Weights of a small GPT-style language model, trained from scratch on English Wikipedia: normalized queries and keys, LayerScale.
Each number is 200 + 40 x the weight over its row's rms, rounded and kept within 0 to 999. Layers, rows and columns count from 0. The size before them is the row's rms in percent of the matrix's.

# layer 3 attention value, 32x160, rms 0.0541, rows 0-31, columns 0-79
103,215,233,216,195,201,175,201,191,170,222,207,217,230,312,221,179,173,246,162,183,216,274,145,198,266,216,212,259,181,172,233,158,218,228,152,218,191,121,170,154,176,258,190,174,117,121,233,217,212,208,187,227,212,267,207,210,202,198,188,218,197,165,177,321,209,207,203,247,227,172,167,187,274,133,305,216,150,158,144,204
103,226,227,146,205,243,207,208,187,236,225,209,188,186,172,205,181,138,233,253,195,192,268,196,207,229,223,237,140,195,206,179,267,270,229,189,255,246,224,265,153,235,236,290,157,119,288,217,264,140,168,219,214,227,246,210,201,167,173,249,214,173,181,142,259,162,230,203,184,155,182,318,187,168,251,188,209,219,222,285,160
112,192,156,229,173,195,276,187,179,221,211,216,152,158,189,152,233,203,185,227,116,253,182,200,194,243,164,242,159,229,209,159,185,158,183,201,117,207,209,144,193,170,159,274,222,154,264,174,146,283,195,211,206,211,174,228,206,241,213,278,145,217,271,215,181,133,119,171,211,258,197,162,224,143,278,134,218,234,218,254,152
100,152,203,145,213,284,206,216,264,157,127,146,213,156,201,140,200,195,158,203,170,194,136,204,158,235,250,214,206,208,187,169,119,116,177,207,160,199,185,209,221,192,140,223,207,192,208,224,243,178,159,178,186,195,242,222,197,214,222,231,243,211,184,251,193,204,197,119,266,217,219,237,221,184,173,212,197,279,259,205,264
099,204,253,160,229,187,160,228,176,227,146,271,163,178,195,214,184,152,185,183,203,198,166,142,215,214,225,191,139,193,144,176,166,218,231,178,214,159,260,208,119,231,138,175,207,87,188,199,185,175,201,233,228,198,214,222,269,131,106,220,127,174,179,187,211,240,221,130,161,184,226,171,233,216,241,237,256,199,125,160,190
110,216,259,206,154,248,197,162,266,187,230,193,195,151,215,259,204,167,184,184,256,188,193,158,215,146,170,245,186,229,184,145,240,169,196,213,224,105,193,234,195,154,244,224,202,303,209,182,215,223,174,162,196,199,194,190,237,231,233,180,169,216,272,232,240,105,163,235,178,217,199,220,195,176,178,223,165,277,169,119,216
094,183,217,182,201,221,177,199,253,220,227,143,239,210,194,175,170,186,291,216,212,245,201,187,226,211,150,170,272,222,174,188,210,178,189,189,186,99,188,200,267,196,164,289,171,188,156,193,105,247,185,208,131,146,286,217,129,234,155,171,229,159,143,217,243,246,189,186,209,252,226,292,261,279,180,242,192,179,155,160,217
095,232,105,193,164,281,206,201,207,215,207,125,147,197,194,234,193,247,206,258,211,138,173,207,207,186,137,186,176,247,178,193,246,220,243,281,169,185,195,179,240,222,228,249,229,254,260,158,177,191,221,128,211,176,172,166,261,281,148,101,180,182,202,183,222,169,246,221,276,162,209,226,210,194,196,155,202,214,246,159,268
108,207,234,164,232,194,242,236,135,226,124,219,199,139,162,245,181,256,147,180,147,181,181,222,201,228,155,193,206,230,166,243,224,103,160,162,169,200,228,211,169,204,167,145,213,202,218,236,188,188,290,235,223,170,200,185,213,203,236,205,167,229,260,178,250,164,249,211,173,158,188,157,236,163,173,178,199,212,234,186,176
114,240,164,228,258,160,219,197,181,181,204,234,137,161,210,190,247,125,201,220,228,206,245,196,307,201,171,132,200,166,93,240,201,241,215,269,128,216,184,187,198,153,223,237,209,152,190,185,185,143,133,122,199,153,219,206,231,153,208,194,171,198,166,223,212,156,285,174,210,229,176,218,240,240,155,313,222,212,170,186,297
093,189,226,226,161,251,153,251,183,184,201,239,149,206,219,249,237,172,180,184,241,234,230,203,189,188,135,246,226,157,207,117,236,169,210,183,192,137,198,187,238,277,249,289,191,186,178,159,220,176,198,230,185,245,154,98,154,243,263,185,168,195,205,191,202,102,266,251,249,216,178,100,201,180,202,171,168,179,161,179,185
101,173,195,213,160,205,286,236,222,181,189,196,188,226,259,137,199,135,197,205,145,207,142,242,142,253,240,202,184,243,164,196,213,238,183,293,199,268,271,271,181,199,203,204,184,174,224,151,241,248,228,174,212,205,135,195,261,185,181,288,226,234,168,193,113,194,169,192,221,174,187,215,167,146,253,249,133,256,246,208,204
091,246,171,160,273,167,138,176,129,229,93,200,247,188,194,206,230,116,223,139,177,192,281,183,292,186,175,164,240,252,220,183,212,157,185,273,189,164,247,148,189,153,260,164,221,189,170,180,205,208,232,181,208,118,162,224,216,214,181,158,180,152,182,188,166,301,238,196,242,222,162,134,188,158,190,168,211,212,272,121,199
103,127,174,248,198,190,128,222,275,219,210,171,227,150,165,222,193,176,287,219,233,163,190,162,244,186,233,184,240,169,173,233,187,185,176,209,251,210,292,170,182,221,262,299,198,237,209,232,240,173,209,202,188,167,163,158,252,171,224,140,201,179,198,243,263,183,193,167,261,248,153,266,168,270,165,150,255,262,192,218,180
089,276,208,229,209,221,180,214,193,113,258,153,180,233,215,228,224,146,188,169,166,231,264,151,142,222,211,200,189,170,241,216,174,234,198,252,188,237,138,223,228,193,199,138,179,216,140,219,169,193,227,235,175,211,221,185,208,252,164,158,146,204,206,184,216,201,244,207,206,155,165,171,164,167,161,143,234,186,131,202,239
100,167,324,219,233,221,143,262,257,147,174,202,194,168,187,274,161,217,184,86,273,165,163,148,200,210,196,164,144,196,216,222,184,189,168,230,212,146,234,208,225,194,210,189,165,244,197,190,239,215,190,186,190,227,193,226,240,144,187,175,236,251,94,149,179,185,141,204,165,210,227,275,215,222,250,219,152,125,136,186,216
100,144,174,251,197,270,175,229,199,257,183,196,150,208,214,234,219,214,203,208,215,147,279,169,209,147,194,171,114,190,134,131,204,169,155,185,158,139,251,191,247,187,193,224,219,231,204,207,202,145,200,203,183,193,177,200,157,221,231,229,206,201,198,236,162,191,203,250,299,240,237,229,162,244,192,162,197,276,209,261,169
088,234,160,186,195,228,171,156,215,219,198,192,216,241,192,204,189,269,267,193,214,245,245,245,177,148,158,194,273,218,260,236,225,194,162,250,269,234,264,209,238,212,250,270,213,196,155,146,193,206,194,214,249,232,254,226,200,189,247,75,205,167,185,232,281,161,207,200,270,168,199,245,186,227,167,214,200,161,200,238,232
098,232,226,164,238,141,151,160,176,243,165,170,240,187,244,264,216,188,154,281,292,142,230,204,217,208,155,182,161,199,263,213,124,129,162,250,193,132,149,198,186,239,189,173,205,189,233,264,183,183,202,212,168,118,169,163,264,189,242,242,221,219,186,148,210,200,188,194,171,221,239,133,230,158,173,171,170,169,184,251,257
115,216,261,157,195,140,148,262,211,158,167,211,291,186,219,252,230,189,218,222,206,212,303,170,251,204,222,155,141,108,172,232,207,194,235,173,194,185,186,137,181,152,231,232,161,234,194,204,191,152,137,182,222,180,275,243,183,100,167,211,224,162,199,203,253,180,200,127,206,247,220,201,212,256,203,219,229,165,89,140,181
101,238,213,301,202,153,181,144,239,177,167,233,161,166,201,226,218,236,258,137,215,123,236,146,156,166,171,196,164,143,190,232,233,260,177,274,199,161,154,212,158,244,209,189,181,151,173,195,139,247,118,256,203,261,173,235,209,224,203,211,276,223,215,172,187,250,170,215,210,185,212,203,176,170,170,256,147,265,237,175,183
095,262,208,224,187,181,184,157,218,221,193,134,160,214,243,168,186,242,133,188,138,199,210,212,201,168,206,262,134,141,164,142,228,204,163,184,229,155,218,261,200,138,246,191,253,151,187,221,167,236,192,211,187,224,136,212,137,173,185,204,137,192,195,225,177,270,250,249,163,138,156,231,200,170,197,128,260,193,251,155,171
098,191,162,245,207,155,243,201,177,260,179,154,188,224,226,247,186,143,261,180,228,149,214,204,144,244,207,201,139,188,170,204,139,193,187,238,122,225,162,207,211,237,175,210,241,181,168,214,228,231,288,140,167,194,175,161,217,211,162,180,221,200,250,194,182,221,248,202,180,183,247,129,238,179,192,219,263,161,164,220,262
091,263,180,155,186,154,237,193,158,201,143,228,286,235,106,289,236,222,210,184,136,201,293,175,235,154,142,156,250,139,147,182,198,154,227,164,138,144,143,195,216,212,220,255,221,171,201,231,207,195,174,204,174,161,220,237,212,239,282,217,203,224,232,226,123,208,198,206,269,220,227,183,239,193,164,162,194,241,217,189,164
095,215,202,178,158,183,171,163,192,274,235,143,270,192,214,243,169,207,171,185,182,96,200,202,181,202,287,152,195,202,189,248,238,233,138,246,224,141,228,218,250,227,153,120,194,169,210,211,214,152,177,138,208,176,204,220,204,176,205,216,242,244,240,270,163,156,161,186,154,167,188,270,198,191,123,153,178,156,163,137,191
101,172,221,223,194,150,184,184,225,221,139,199,278,246,203,230,245,173,172,173,151,168,196,185,212,151,168,184,222,196,234,167,230,138,232,151,220,125,196,209,196,198,224,233,221,262,174,217,234,164,153,171,195,202,228,230,106,96,220,180,185,173,243,177,216,181,205,170,196,194,211,118,179,171,199,187,289,181,127,121,262
096,211,249,203,219,215,239,230,126,291,221,267,222,211,183,191,225,131,205,249,203,277,179,265,223,195,184,231,213,233,165,169,188,241,252,170,187,233,234,169,208,188,179,196,187,209,276,207,272,159,289,241,249,200,179,188,332,141,312,223,206,166,251,183,202,273,197,255,99,178,186,169,227,124,269,236,162,181,253,211,235
104,189,274,148,245,219,249,162,191,177,212,187,202,201,213,296,194,176,143,150,126,227,209,161,145,275,267,265,217,179,279,231,177,163,196,191,121,205,255,189,245,236,107,168,173,260,156,203,178,258,194,193,261,195,180,207,110,188,210,244,208,206,268,189,139,242,229,289,189,224,242,193,149,237,118,112,222,246,176,185,153
093,209,217,172,214,213,229,246,182,176,233,225,224,258,172,168,229,189,192,304,225,201,261,187,201,214,192,189,112,131,219,133,251,215,233,193,182,228,147,169,180,217,193,297,197,171,261,211,213,140,261,233,138,210,187,235,199,210,250,202,196,252,191,207,178,119,197,156,140,143,172,247,255,200,196,180,206,239,230,252,230
114,177,246,242,193,211,167,237,203,207,190,183,234,181,229,184,216,200,239,170,231,166,123,179,257,216,200,121,240,205,210,181,201,195,158,246,205,257,176,257,138,171,183,182,224,242,197,223,147,221,145,179,195,154,171,233,335,237,187,136,217,143,150,142,137,153,163,161,190,198,183,153,137,292,169,224,199,153,257,225,213
096,141,182,189,237,213,203,203,261,131,222,178,159,166,171,179,187,220,216,161,228,182,183,175,216,209,219,255,211,194,277,200,272,183,168,251,162,181,155,168,202,218,208,231,217,172,207,147,171,199,170,149,164,123,251,142,241,226,269,193,194,232,273,203,201,163,167,135,245,167,207,194,218,217,248,178,226,186,164,287,161
090,211,244,169,137,284,223,249,210,249,238,176,258,197,202,163,208,166,160,224,228,122,104,158,209,90,219,198,199,169,223,257,214,315,160,176,231,215,186,205,186,220,243,218,217,179,189,217,206,158,242,170,237,214,160,164,242,186,195,218,201,236,220,195,206,155,215,183,167,252,175,197,145,279,263,192,162,150,145,204,172